config = dict(
    rope_fraction=1.0,
    init_std_down=0.0,
    final_lr_fraction=0.05,
)
Each number is 128 + 24 x the weight over its row's rms, rounded and kept within 0 to 255. Layers, rows and columns count from 0. Numbers have three digits each. The size before them is the row's rms in percent of the matrix's.

# layer 8 attention output (transposed), 256x256, rms 0.0629, rows 26-47,90-111,154-174,217-238, columns 128-255
112:152147112157147175127109129128103138179137135136116124128138142149092075072136117141168112154130135125114138120129100143105101122159114145149146117146108122134132150171103114110145136137097136125176146117164115147125110130110111148118162123122173130145114146074169121155170091093128137141173135149131093133144128162106123165120140107093181134103174119118171131129127152109128084125116
090:149147111088114124125113141189145127090125098145144147144101126140110118156142154147118106118116138153142103092142111135103158128132119125141108102167149106142109148060113112166129117157121143067145140108102126117132145109114132155117130096146116121108124088137181130152136146147146154109112092180112094153127075079175138128123111139152091132213126139088135130109115109156122155149158
088:141129098152149160140112153146056171122128129108139108125154146144124122165097143137135144099093109076140104135170127142100111129141111149133130098158150129130144104151143132088116106111160100113076101140088101158101075137149086104114124100121102131144173141115130106121109141165130136137079168133145125123153110137167106152153120106133139118118128129089108147150143087104113169172135
098:141122150139093155129153154158102147112097164140151080139132106153140122069126105136174159124098112091150074093092123125147117156124128133150151119130148134119129113128122154145088127125120131127102143152126201158116128114119166142156151151151098170102127118122113184131138141145153122092128118169162141102154129112153102170159140135157141146125180199126150141181151135112116123140133
096:134136127145147129161070135142125122154160137125143144141121147121117114123089139160107142135124145108154132099113140143122117098132122135101204163111145133190126172145097172094141140144152111130129123117135118125130098147133113151125095111112170113176141085096167160134152106183094118164130113131155114140146131154149143120151135078123123104145124117151143126162124132135107127153134
092:122121140110142102132147165154104145127122125131121152103153124099165123130173130141135092145106138104072148127110105130098153168122106136090099115143164140107121148100159146164124114139140142096126159089137155065103153157140158148111160124145130107148122119118128157138160172117107133131154131133150153084159144127144146198150072122129125142149154133122107105113105124123118140158115
097:151167163148109148128124135146118150112133163129120158115152126127118170080109085132118150116097145118154114093096126144138136131148133130134089135119187076143122087123128116125084116175092093065178142167152113146147167149141133129165108163116118120097104108113136150164148106162154127120095082165125131157133111139132071087129131119150131126147087109129126158101143147112123115144153
097:164114148122115158110123113119131118097101116130142147103104114140137171128135108125130125172114093113119143129136112102115098163139121111150139105166115146145140106212142137105123123177095114133105166128103078129098103134135141111098115115142089137170108137135096125130149128132146098135122100115159160141128126103128122113127120143151134162157124143147133127121134152103190106164103
096:128139130080142100121162074183101129120137090128129133075123142080163168127129140114117133100168098112118121100114159110141107135093149120103138104142127150142113127107140145149155135150154086102107092184150095133117132132127135135109137166118144121140133108147071128096145151170106155129092065129148143084097116112127110122133093121162144087160078134152070112118110118147128141133130
104:111125137153149098091139139119109110152114172172151122121158170101168147152102133145119097122132156114148168124137131103122181179130114119134091126116139085143125136103147176117147092146141111123104152079128121110119127124134105108115101149113136094166081145122190154119126119127131131157160106123117112160137124133165156143116165126140117129161130118146154122062169131129113131099114
098:112111128086108152148183094100184126137093126134116123106127159138129164130197113118127144099117106116155132160117173130156106140140103114111116076097155131113096104147122130100147130139122107119114142136146156162129116137175141082126151200163141120145137167110103130112128158119112140149067124139117139102136148113105127174105145104137110126101129134140092133134093117113149161140121
097:145115125133122134136106103094184102105121131109134151163103114141164076144167138161083113143135160130189125119182123116115157118094147126161144120141136113155094165085107138107139114117150087087154134132119118136121145124137119121095124135131118110103128128132176138119067072134125139129114127170125070131170156127178138089087114117102125126143150086103114137140125109150116112104145
088:162108104087127113077159146115090174144115150169143112113144139092112165158172146145152084131146122085128136110157117132135152152119118115114203157136192134113134116141070174146157115142148130145115170098127124160096163139155090144111123125143138132109134127088139115113141127150089143176142159153142156124183135152143108153137126120116137109111138088151143110153076119164156166106113
097:103103167153141144113109138128126135080183133138108156131090128112128145124124137144123091144114143089137125143190125115133135151134108138119132091117121109090157134162158137101145141119099094137146128159173134109147122162101140159149140161161124143083156137139093110140209162127130105140186122128108171127150069124178128088162090109109110156174111129133114109135154100096153147121161
103:120140156158129157142134088154138120111136121114080145152144127145136095108148152105122101136129101105122115150098052128141095151098116135143168122093129161098136131137109130144089100092155105121111089168126167152143105122096139158105161130137138151135131132154109119105116151129128153157167153144091145113149152116097170143137152125120121103070133154152176104132157137104122127149143
085:143101130115076148124103115107171163158081144134129107145130142109132127132126139141132166128176145132069091134119144169141151104104132097136086120143195112136147118142147118108104136160094130153164165127121147109119119126165157161113165146146137123125111146081121101122149129100130134102096126120132099134155112143121121139104148101095098131163138129130187114144143115180128083155136
093:134145104146102117137092147144110134168125119103129124128146127091167140114127135145150150086134135126136119117131166136133127156139102071156139088152140089153098193134148152127088119109073151130107121117117108113133141131130093152143120170151133151129154084109115107123135141149108131134133097181171059123121094148111120120124138142134133120139159108088118088126126137130146104140124
091:170157135097152138138135097149150162128116096163100117119110126125122120097113099139092090120112104125139127161110146131125118121111154127122082125139155099156151073087137084109161125108077139081094126180121092148146130117144110101148137143129069132148145140111154167147108150088126179113151147127151154145117133082101100135125151162124122147115127138133134122095119165131118094148136
090:111112104140148088118098126112104111102133144152128163138145159075123134139133141118120098152144173134115119153125110098152154129091107151078123142110146080166133184101134118120154069126163130082184112117155112116155173138157118130104161134145157093101085149118147177110165122106088141122168103142136130145145140132136147117128134111103185126171159085155087134117163100137125134114133
089:145142127113128078137115105137171160132125130131129128120112136047101110119135145181126123155145129079102117141147144145121144113106145130141131131176112123185091122136095149099131151142099100171136129116164097124139125122146141135079048165093126144149108110124117142129094077146153150119116125137093098104121117128099154076121167119143097109155119078138117145151123135124100109121145
087:168127109102126122108110132140130152161095134135099130111141136094136112114146126168156114135133149070146092107163158116091153135152106096162126107177118125141113105114154163111124142161104134114140130071168123143153141139166101124138115164082158082142136115082143178135128094108128139117131118183137097108118122152106122123081121129114134143131141080097114135181109110138125105141160
084:173102138107087135083166133171105129148127107154176105154124146136149131133142114143135145087119137155212185136142126108139128158108063140141133140146114125126140095119129120147132127094123093087129140108131145161101118118140123125128111143152064129174123170141159093116120121076131152142108101136120100141132146142128125161155144190156114168100210171144130113102168121140136117125138
099:127124095077112124136192078161161139151132115159089146167141099127115130127135122141123121143112143110119113126140151119116087131154122165147116171170128151123101137117156117145088128129162177163129116096099176123124070129117122123106125116121144131135128111156132121162124117122061126124171099162129116167126127092107137128126128127106140132145135117102091149150149144163132139149138
113:147136131134112106160105126145127116118119150119089095098110079149129135119142113168159144111154135130151109131124182122151115097151136125148100097118142122127136149099093159075128135144146125090122132121105093133137132125096097140140144082121158099116156105145132102132099104096140086114106132173113152111122169148120132146123142162147124147116164156113153134121110157138138109128118
115:142140127132136102076117096097114146132154122169107115142094089148107146103093114130157124108120117160130115113146142151124158086131134115163150131101105139155111118117119119159159125117115133133143059174128170147135135138127117138118156162139147114118139120104151054109105096121158128132088104122103137091143193135106128174103106146126137135128146106141107139180134119111099138131107
092:128064124116111154055122165129126110164126104133154135174104150112180090144093163185105114109125118118139147084122115104131123102116107126089096094086121144139122160134101135095107146086129133120142119114113106104125130102144135120127123137126155114103117121127148145139140160131113126163079121184126132147111169116138060104133126134136132142114135129147154146119125098159129090158087
108:112106145124101122130091153144133135136096125122153115126141147145150124152097124100097114118127113111129162128094166101153123153101130116143115144148146130124118099152154135201168133136133091099159117098088125100112092133141130087126086135115118080130135129132129157131142122134097191141145128125145148126093096147112119103140126090150114137128107131152112119152142155136121092137170
106:116119178129103130119175146149134115096131141115142110130099154157140147109124181164147141138130101098114125130105107180130123165138105148116160118108135136143113138102159114118115140090125096114138165132136107154136107165149138110144126145119158126157102132068127121151115161102184179124122111087119161186119176162075136141131125089186153127135145130150137141122141133123087142118115
114:120162142130103130131129154140145121071134103174087117114123139136095135140136100148149131124143126113124116099135108121098129122126111152140126163137186151157094120154148122203117116132097108145124180115106142125109090170181129154162143139140098120130109094133117145123110130153084130148128121099167106164085105120117114119113121136118105132113098161150115126151154148106142158119103
095:073159090165130113085140118110109157144102112146119106141118163109118127131124160100103144119095138146141077141101137147114127126106128138144167163168129106154143128138145133159119130146115167145123187098179106082101152132124180132147132104113126123163111144105083122132097142141131133088151145080134123150131127172086127138117140110099133149158146148124138092160162151128110123097122
097:094131111123110143104143156101136105171129131126083107112134083105154125125098127137037114133101132155115167122135164134137151171099138079113091197148099150169098107128120128162116153129132161111137108085090106115119134129072154090140151116127117140141144138130106125145158114116122130118165118155169112110121151094114112090134131108103079129126126148141100132119115104108111158134124
097:155132098146160159107144100155131116141116097153141084117130125120121160135127137137126123134139135140150170143140164072147098105189135111108132119133132100119130137146136170132156124134168147147121132161124138089119153114144148085143120167163167140133134094140054111119162148087116095083129126131130116149113157154153118166104127173112132110124143129100115107139108139137161169145093
094:125137168082170125157126119138151130100130087114088109129098159143129121122148148146167140101144130103130088129148145117134143086172184169145151098089153099170159113184139104087099107129157119136131090193132162086072145174134115101123147147147133104095115109182130126139118128149107113092111106157129139125153130154161126119145092139129114128138133133110113107156148128100125147120121
107:106143156106143168061138108131118131134133145146130149122116130093109177111115131126129079125129100122179148107096111090102140127108183119106102157131119123127107108091094131135154103113132120118141121075164144116150158112100188113116121149153151122138148135129094134084158109083162148116127121109097102172134112108138156147114152101094128103138156088124140147110138075144137137130189
112:147087083132130148138155172128093153103147109069121150141092167098113151131145097139129109117162144168088137143153101119119135130124113144095142113130133103116142147139125121124124121114096164191112134125143149093139161151168145093108146108151112105088126113144137173139145146138134092140093140120125106161127162099126121100100155123081082120098128116132145108135124082136137138152108
105:113110156084085117134063132146119143118115139112124181133119169146139074106135108090131095153101148104194160106140112131139138120145115075146106102171135132086101098124165129120144144109173097098164121133131125137152112094106139111154130140138121111138162195123158145088126165093118095129102143096105124111111114126153094160133094126116122142184153122159096146112125131143139131171155
105:143116145108130115123097087122154093073082145154144121127154152151119107136123139136143178114123134126107076109149082116107108168135107128153196101122160141149123123115108127162088134144116130106090126113172129110126152115113157103141139140173139120121114187112129127089183116118123135118116111199138114121107144151122173158125118145099125148101097124120144122104146136141112059119109
120:130140051130086093122120139141120156112136144106135126109116081126129163112133149155092127104130119110109072132150132123137116092092160107122139141121139151128107120141153172107114115123147139126100125139108130161174148163085139162104150146116127117140113117111142105108155111106196119121079130122104097137124188141135127128114129108156116168126120107132117118108131085113117098156098
104:104114145127116141128112122143157115115106160109155143136172139119114130139138084126145149149165121125144141150092118098108093139107155120131150163119123132116123113146095186158106066127072126148092126118151149125145143128094130142139124127172119147109136142121079161075163150114113140129119139184114120140111077143097131105113170116077164090124088142097098129155118126169111124149125
110:139139131123051143116136128138132109171165101141093139106118098121119134139135132135105163129081127145155094152102198121138129132088131121167168149161154118106140137081142097124125125098157130166125185144161139141151111127145114155128141144113141083157135118144167154151097168121123090169157177095128155108136149075107116149118131142143156126092154137175156123144122115141123166138136
104:125127180120164086160057148120136151149118133154115129140126133160121178161115093134109099144132118150113128138104103179150174113089095131098175137133145134109162118085135145139153117119185141115122103087128141113096144096131117161106113140138122085150135156143168154132130126123167135169148132131148120106115130118133118102149107137126114150123122130175117141145166124106107164098090
112:113112146136115109145102112088132066128133138149140148156073124115136082109124122141085140139123144105124094085103091178136109116136123162158162109138174133132099108110108115093115129086132121142134179094166126147127147143123114122108135139104141146186126144106173142117090113105128140164144164121146134105161128154111110112118144137143097106161101104166158128129124114086085097135150
117:146115128138161129107134112147162203114093137138127101137171154125117101135113100121150133158131134058151113160153125121135134143136154112149151120131103102118127102113130118128149162163110108121171077146109137098121143077146133105101088121118112092128127128127171160148126126116147182102115163179152111145086162141146128141094102113121088135140120153144138133145151117160138093088098
116:109092138128123130113122114121096114065127102103133118135096186142127118089129144128132135110105119097144147084116096147149158154119105108124150105128094147161121122107086114188147127109141098067168148109135109120144101133150145086105111100125116116161147175116168099114139124121162136132158137067116115094114099129112133116120146128132093141148100145176148140094150119111138112174111
109:125130134132099160132127150131101149141103106165122086100146134127107177102121109122113148118161154131105122168125106144157128161143126127138096104105145116083121087127191151161142100099114145098138122110148140125119140106095133128122124144125121107139129137158121147121141159121119133129104145136129159131122137069124119122112104108148102172161103142176145142137077157111127123097111
109:140121141108144169086086149164088114170131146092139095117115128170081091155118110126107162127127170125150143130122136131118120135136109151119201145144089158168104123090136161139122141132138136182117147095162113120155119162169170130109124147128140115113153174127166101125114080125119175126130118122149126114134144144147119151106108107113106120141114101117133165162116168114118159121118
087:114127133117092138133166151146155097077135130131123147123107146101160127135143129107116166153134129149125166121105122089157122108111166195113134154144112142084156203139103140135135086133113132129121112150096138145116142140130099129109137121133147151100120074157122138126198118130113105147160135151124094175109125108129134076103129166117120118103089119133151126095109150152144151098156
115:120135188136105118158147101112121130103090142136116122109156178130105077131104087129177121113131174146132140148135095156122124159143151135131095089146130141117136172114182121088139134115107160147125135141112130148140142093132083069128114125120156106123116109124153188095131097097100147099156175121135101152169135163161130166142162164148147167106149143095102089088121119093123154113136
109:154153120121195090128115147078123118124142127128104133133080142144103119175147128127136148123080117135120113105125149106144117104150143154091178144094103098148108111114043118101121143144144138189103136147130196126103108116090122135126122155120109191139125141116093100138160150143151111137099102159123136159121111130136130107123143102124150100150081108124138136163109104161130135161157
101:150136108147129136149126108114074082138110146134105120137104127177089119159116122154112151078133124137128136139176146119162136101151146105135107118070134133150125117119113114178126168134114136130122124074108144141125116093075134147124082117132135127114161127156169122164097139160118125108105139151119128129132105136157142147137161141128115095113124132116106141146113117090140101122121
105:133103133134133099118128137148151117149136150136149125102150159140079136140099146109092128174099138099137115125092132114163115160126126101121145131151127110094150106132145117093117103187179111133101130151179119115083167103090135147117167130130190115195170163129113127113164124101158136153117124134111144127122171102137083117151145148138144111131102100172142157137127107134101131105125
107:149150143120120134172134108117132132107106169137134148137128136139104109117180113158151116138180106135108127140137173160132138150128103119144139185131128079173162074151103097140137086092128118127108127125091139142205129146129122106113103140131098103078115118138164103158122134144112170119115145113105108130127105090140100150149162134123142126124097105101158157119131133118146105122136
100:174118102155170130100116112127120158143154151135100170136127132143128112097099121128090146129154100132087171115133084178126103105158112198127104065172125155134117115151110099140115149100141139139148160102151140120103118132126102110081082122136117148140117101145150149130075106135123130132117101127100104152149096139149091132074133136147129134120125105108144151111102173098157097120108
111:137169112123114114126140141145137162147064134113125135142132104149122114127109138116143167109141183166106119111090107131157128151092114156114117143136100126084125147091143107159149131132071144090134111164098102139125114128122140139106111125135077079134138157111116103121104151165123110165133081137116084092174061162129146117123137133131122132139109128136126102117141086093098109149162
112:130095137132144108113098082108123118147145106122105129099105152093093080171124134102113076154145089126106089141162104115126080141130128135173155124155108115160143135131089108094115123141095099140103149097167129150178112146134143150127145157133123114153110127075148147135132157152134145119134143127125102151125117159147132117129155193146097127141133098133107152099135156144165119123120
115:177123138144109089173100158093088121152144145137124114140148141122090146117103157112120148134102110167124116143109118148152113147170124122106160122106153142148156103170107113097131124133106112169117126140125149122131109093133117144121145133114106176137111159079110146137115178162131078102146151117135187152135104142126107116162128141133120108165106115184160118109136144128121190099130
105:082117115096125108144145122121116148102110149149117092106117127131107172126119116097129129124141136123137150154111107179130137156149116103157124112157093129116124117128140155111151100158160130139162096157129116116105131149101134180130145147115121093120183142129129099139131126161132098120097104154110148114086119149082095094146078101162111124151095138110124148089132136110135140090128
103:079141123110177145142155115119134129148133119098130116131140130148077136131149099137150132096148089121157150096101138133137138110090123116168149133119128111151116111100111091128118143176107151162070151140139132092144122174120122190125138108145100125111130140111122117128115131125130159143136155093111112130126170132101124120137128146131120106060146118069123145107078108102084097139122
098:146136118153145166138066069126141122131174123151101172086091119105177126126076141130112126105071165119128182121118129144122142125149145135123088086121105139146101160143163121118108147140149152137104130160117144137125134125075112129124104105129128109136074076140142127119137105168136108100117108094152135157142115119186125134119135128165111106145099131133119120157115124122134164106109
105:125124154126121132147092144099140132123123119137095123129134174134096081142143155058140116117106143120119134117147127121110167152131089078152147167098101089120118086119118100141116187171115118138140151092146121116122137142118147137139116101153114119168128143127103133124103153140112088126151087064138149092089104084121106127141163152133157110118088121099116137129084136155165111100143
107:125154145122143149132184126110149107128128145158118128131086116129129112097109163132125114115121125122117075125150140142125137096129168126130100109076130131112127142093130097152126190153172112127110117137128142172096116116133120151107103128128129167169080077130184113150125092131147140139097147100129135126134113161161131152176156123150157085123149129108086126153125109091111115131121
105:123172131150162147112137123086138161152150142139144145129080117127109112152110177129134134102118110110113157143164147159132143122149126105161163138072095172155076113126105126152133161147114132138151149128077108125146144112127101148128159171137161157099088137137130098098158101131116125089128136140149071115128105179145147154105130120133123115135090126114115148143111168094140115119128
112:104154155133110106150140105112159152104145131083129102122146099152129104128154123131148093067159159073106123118114117134128127117084137118128102152114136131119133125135152085159041143123125111129104118110116150135147149126132102124192147113125104153120093122147127079115092145139135144165151126086140125123085124132144182158175142142125149129114152140078148123116107130097137108191107
115:149139127127100112117135121157106185143109117112085152159158103127138154147113079120157155103182112174128169123139130117140119136115127151129143152174138124112127168137164134134138108098145114086109075143122130148147144137113120128153117129154121102089135115166100105105151142122102119102154155132124067150110114145123143156101103110121170164093152132158119098105142157148165104146115
103:121119114124139147159162120149113055109109118109131163129139125142130175100129096113110121154174132169105164147115117178110118125139157148137140134153116123154140117139138121179146106111136096098133122150158132124107111143124176128143157135122158109089105075155124104124118131078131132104133136145145145144168097113115132163109137128127077121112125138144141119117166121123096155114127
081:122170148146157126176183113143104173134142138131123158151154117119117168126168117128109129164119133129117129133116090145111150153113078114109100111147105087086142123117128132080116137116116151144127175140126100108150137152090096159129072092168132148118123126157101132116133156126110086166189161130132135151163122128077139143102108150150147101109126127112137120110106110097144143102162
090:113120192137106112144135083096148125118107122121149131143139112119127168123153110080137097132134118158132143115132113157100130097123098117116170141097099140127104126152088126097121176144133100172088107115111146126150148108093147146112134154175091138134109147126112118119096114144152103116149145088127107119139128104121157109118133132112166138152135091116135130145177105091121155111128
099:130140117173139086108109108138107143132179181158121192156128088101137157120117102136122125098141117136120095130132134101139118150085128136119084124105106163120161108113126172122115124094104153089123113124131152172143160105103135150129156095165126115110145160126109139098140118107137081130135152124111123114137129151113138128153169143112128109095135079161135140136150042171165128102123
083:123118128136159143130125110119127138155142109187131116136118133164143116117171090138169146137174120140131148132112098160131139097141157147122123136093097089162144089140133127120105157171099131158147110174113126118102106120137138130118115149113108127135090137108138083132127106149142122119122093112105152118129185133095118151080146123120127125131142124133140106098129140123137116122096
092:153166105128156137112129134140155095150193139119101107181111097124098131156145157163026108131135094148138163112138184086119110081132157099154134136158129147116135130142110116119136137148084155157144149140133125083147114160137094132163151118112150114115132091116135102116132159100133131137141145108091146182084180107100088106112117084126150094116158104124109130113082143132173122135121
093:093129115124050115113139119107113132146130098117095122108114116087172138080185119127099113104126111139119115108135131131127113153133108124160074113159150123102115092133162065102137115114134104127117207127144095140141097168155135137121131096094148147111116135128095159134113157148141140125133144091161119101124122096091107109088176133173131112125175140192144119102118119113147163129128
086:122133155119145104134109136127108100145150121095147152149096141128132144107129081092113136119076105135180106137073108158153144118094113146156156115156104112122175142096108124136109132117147118128161076144138111167121161092146116136142134094125122162138136138113127128117128155141140126144141144077106123129130082127157117110127139130151104146158113111126163125113148111170135117138121
091:101110151165137159177128106118160107088148131103147087119144177118095096137179134146169127134158076117092167096119118120111154124123136094104111122115086152124109120176097146194124134117065119104117150125129116110135097163110145128155099118130089151107116113145124099114107101120144123107158147114131116132117096135112153103123134097122146132153144165088147139116091170135187125132172
094:113055119125144102135086121190095145086163099137110127155098151157145154101129134113166162077107122129114121120114145111127163141140115156125148113118096099132123139139100136124145144076140122109165153143143148116166118098166108140110129120165153139140165130119143153137147181123108123113152122129104124141136103107107126083116109068124137109145138160134136174139162131165105144116107
089:129102131117131092142104151163165104100137090148122148119092095153142152089132138110136135135152127140105179096158148124110187149111125096128143145116155148119133130143140116151089125111130163140106118125117162119129159144106132170182106162131100123104145107140090118109110125115113164121158133169084166123146111089133157120171115100102112137100108114126092111142143096115123179116131
088:144137083154107185156119102123115143126140138083138084127130084169084103148125153152077136094116106097147110113146154165097133085136135086131130111116169127138114104137152141085108140133158102160118102153098127119134138138109107110134139112099147137098182095104172117125125097120162135102128146137133136110108166104117088122141088177145100148119131113099135155150105139127143130132087
094:144126105139147137126101146121124143101129097085127133120122150142123054126161110145159149107139161141117144130132127106113196124164186147154129132124125087127141154134125136115142166150085151139148173129131130101099108138161109102141093092144145120117148062140122095103092120134137129098070133158118121137117133103145143117130101169090175121146148133116109107118107132156151119137136
099:105083101117121151124105070143127105126157111143090150124099117130130098155123141160151088090139148110137175119086100156122116134134084119122096113167087106133136127092150115108105144122181177151136123150137151131148091155124136049142162143118169136143122122122152074127136128142137152140138089117131123138121131113082112196146135143138134153131142107148125151135118151122147107162129
081:149145120140131141132108151156147129139120131120118158126146103104147126154104110154098178162114115174145090127095136131125113153137171199102133109112144112136142142117111152062116129127080138158126101129128116107190128155086175134129130156125126141137092147138113155121120170125149096150153111166167087131123149111073121070099158127117151116126123124108117111151125110130095083157103
095:145101140103101141141125108128143111103083118152118112090087139165150131152129157099133140151112145133143136129138112165123124161177129112109065131115115109091115159145126105114081148127185136120140124142126106124097137118177126076119130167084166107155140174153147135103160156094127113147089129141141106135121153116152145134123123130128142097146151134124122157117136157119192124115150
089:103176128103117107143141112106100094121121103153176130137149163086121125138153103110150158144154136144111153102088162116111136118147114137113180121099061153138153129115095129158196118122141159143127125121112107109182152119152094123131127067146150119151175142112122116108103106141140159112135154121157112154115124125138123154108124118115114145146119105110138114138113111127112097094126
090:125122136144102119091174142131101128114135111142143108137082085141116150156113138151126119118128122110107118109158147086098111126131180129112162160147135156142122142133140164095132094097168132128094157124112143173172130157105141136146143100120130181125161136171108121137138099092183156132117126160097136169112143110083127131126098110153082142134171132108106129160140109158109153113139
098:143123140152135134093116131102140101153109137143130101118173123120106118120140102111131098183161123149124155130139078086100124146163138116094133123114120169129170120117090205161103133154080146132118141073154108114150125113124148148111147138125111126080127151140086156111119105098107126069164159157099094131102151127114143085112159105088090122107115144112135118106147108174146142142131
089:177112094151119133119107146120117109136136116120120111121132186110101116105116136112108133128107141169155143091152140083117143157154159122169092151118163113103118130123171145155134127120132156166134111042163149094111121135140145077162129147171149129074155155128129120140117140143161064136147109146119127150177151121127117126131142140116159115110136119173107136142128136104136171138120
097:162118113114147112111130119163142120175132136126095137138128143076124104174089113171102113133127115141140156143116115160103156164101181114137132144164122109075166131106163159093143148136164137144119107161146174102088096135112125096148132126119129119096132154132120112122078148136111105128133150175112110153151129106118114105119084147098127143133130149115137166180111142097121126131118
094:150107158161115158134141119109124100143104133102133106133119134136163111112149132134152128159104142094133083169110103169140148143173100115161144105102171089095143126125139122108103135164110133142115153099147118163131128141142103157129162145110128106140111116104185094149097117085143121154145095101169143111169123153145112105144150142106123114113107125161150090137129124087145145100170
089:162092105142098116139053148152115142156146157140148111176103091138131082139115110104122079163080109088127133114156122093140132159107139105145159136129170104121131133125111140081148129113119133174143118103141109139162126092109145138141113131167108135123158122109169143116131122124187133146138146103123133112143126100099086120139078109115151153119131154144127124140119132149137158140126
# layer 8 attention value, 64x256, rms 0.0372, rows 26-47, columns 128-255
101:137115130176115154135114160125132096130109156117108161149088189153094154167115111138153129096182129110135156152154134153123117133116128108108184136206097109146139145181117169155132132111160120128123116081110078133136107128130114090141098134114119120144106134111181107137127126096095162134146104140151130130140095141124115128120155120128130141077113104141132105143114079118121087113094
106:147153149107088129147139172167149119100122133113139127130121126146134097093152137154152116089142136135089135126158084152110131147118114134190156107152131095106140127133096096177074082139135103117123126142118124174122155107138122148163125104091194159151122089119094131107114124103148157106136102155173122126092097111151117110186102140181130104151120138082139118115115131127132132175129
096:148128093111166135121068158116131107115120120093107101099173100137097134129122173116143096124128133125156094172092143141099144106152087120163118097145128116094122110134137123073147136157164125127144128131148113184163155097101113099146164111120148103135120126114153094143122175161124173134121151184096120135137114163133106114136149079089110130130145102135116137141141095089174115164132
092:073131098151118097121124139152108135070139115114126129151109074162151145116102143138098159132132119162110141111080132072116131111114164125140128125153136135118142125159135163108114152125148121125133123105080137091104101097145114100115118126156106115108133147143130138147159149090167150151140137135150133131116122117186162157158117186105125116078128135131125148144139097122163145146087
101:083146143114146158139161080167128163103152125197160136143125148102131140140113120105138124095119160129112149103119147111156077125130126148152118153097136137148148137148125172128159148143125149110142126138109129098154113093214138119147160134126121125146150137144158125109154144159115149119120187153134156115122144128135135119092035130143145118127106152075159152138102172147102138129130
087:091109112103143101117144149176112144134131112121148125115121107129120144142109154100156151135138102148134136118096136110116098189117127180112131109119104153083143152113187127117157120119122172093132125124146125136091117153141075135140166122111082128127110088125104146122134140097141128135097102123120131137098174103125136161137099110163060115134144117144124116147107151138103179101166
102:174139128167129143147130105149122127128144125128142128138119110138111164140162111107110161118156155118152146158134152141113180146098104163126128140147136135138131116109100119091136105101112158096128144118129142182099115128132146089143099143113118105113166138119128116108128125151117130122097067134110161194135125072116162146151134157173121083120093110155110129129155123178080116146125
097:119139132137119157078073119084154130141110114130154078117131084129134172130097066087164111159150095136101108096159144097110086109122117127156143108090124160155147110174191132137111126165139130091158124140132122099085140125108135147116148149093125138148113164095145134133127136103156114119109108125195136157174151152111102145112104157123163136126125166114143103137068153153124109131130
099:154152099159103141132125088139112143116149110127149132103124143141104176136153086139140137119136159125117133114160123087139121139111109115084125120153126143130126158084122195105136143139107122119116113131119126110141133118078143133133164157140114134087145116146116128116151152153135141175110147129129175086105109119123122124112139124127133111122161160107132105130142085122146115141158
099:091117094090140154095124157120139114154147128129157147091168179156093156116102117125152133117099107136141150127115113157131149094098122120102131112115153118159115115108116115163140133135166100121115131119090139125160159128130091110135133148130173076181146132131083133123125130093116145133132152123145118126132159130129145134081121115134130060098117162135150082162120171174120096126109
101:084155159121140097129130135073184148106125156146104134116136116150128120121071125153077149157100106129094118142106135209122164097095147135056137082117109136102115090069180127090113098099130155144138081126132128157115148110116150149143122154115102102114146145128130111100120115113122154109106139150143148138185118107103112090159150093138135105137111132146118124139129100102184146144154
098:137104132162106111129162146143150121113131148153173121097137141155129119134170156157133109115146127117146067152141077099128104105122117130123110135115137134134102122071169161145113105115138074094165132124104144089121124133166123127145135147150127155168116146131118170117150148104164162101120135124154105123102157120150155125092106109097121156109144116089128083125102098169128080095137
099:139077120162135082117122118114108123144131082116161142114149125157100127121157116128106141141153120123157106133105103127151121122092141135130144154102126096106168100114142109090143138087116171165116137142089108078095099117156116124070124088138103122122139159152115142100110121080134116172163154129126166162150151108158105150111149146138140141152104131149141137170119090135142180132147
097:168096147176089082121135135079155140071108138155097127143082157150143138132088100132130107148115103151157120191099085082095148136107130093138097128109135138100127092096121144131173103130118092117101102098148143111112148143142133110105130125121086124186104122107154135175172143120123112115152144099150123089144143127144139113132101132125136122175103114106121071142082148152137078088153
097:139141141121112132110143175086122123153151120132096092160138101095158126162159132096176111143108146108114132180094101117115102146131101124136144107134084121115120128108103157123124131131095099166126135141108133117139095112144164132148116152081145161149102127129109146089109123145093137108155126151146137069172154082139126114137112129086156114121151148110129155086180132140163193134182
104:136118150123161121109132148137118122129119132166151103133152084145100172095149163095124079133177155138125100152114135167127148101127154125120104113161133124128153125150186122110138126147091124133154134143109076128121131035105139133138121131105132110098124093122116114119138112113160162132141116119131150119139133129147134139110129134120062142163092125115129141144144128140104123134096
106:110138115123059080134120117154074096092139064097120108132131129106124127150132057099184154096145099123146112135137120114122165139134114131149125143155143124126127153139131150141138114094067181140165113141085108084161112137160135114130058135144107114093129119126129143172115123108151121146138102139156150123121128117100133113111116133158119122107147126142115090154139118132167148167163
100:159121156104102151094159114160150117141118109119152137115121145117127134091148133164066078169152117143119139152120151115147110130116100143097125081163148104124158157131116104147128121128135134083129128118120151133087104153119082129106130123108135092121126153148135159139074145100165117085135113145086106152182088083113144116145142137150139134116121092116169117123145119123130089124117
102:123127118099101099127094127148143087150105173113159136201094127116184132143126107138096128159190107183132113122154094096157132135127126105091112124109123136142156135131126116112142124124145107128076141143165117156122092142118128152091160117146064102177092149082131109151132147095114148179156118149095153137151135135127157152109134176116159121134129099167163106130163131123128143138139
104:153127107131137123147117150131109162154157098148115124143121175134133161149113146144109163170153142146168159165146110113109095148143104154129105142155120113110121131152104110180145113116105121083157147106132187134108121119150111089103135139094150122125104110100133150160103123133136156124127157120130127134154130093121143079135135135159088149145151106136113143144117088126130107185143
102:129105148107128137122140136148125145122075138108101128134140122140139132167140084149142114165139091134140136104167142117161110146156135111152087130102107137149090088113150153125118147164148124106133144125133094118156155161153088127097126138146080079172146102108136168163143126121075133153126169143101128087106145188113137135095130203133141134152108169091160124131121134136137130172147
102:090121110162093142134102165125132114169115070136136156179127113130131123150140099102156145130128114137108139163122121131107123158126085108141113129102109139157124124162152147080162114115132113091162124106173175124102116118179125138124200133106093124168128127129139140191128115142106095120155117109087101117146130139125156111125107107106126146151154170142186142102133128126145128148191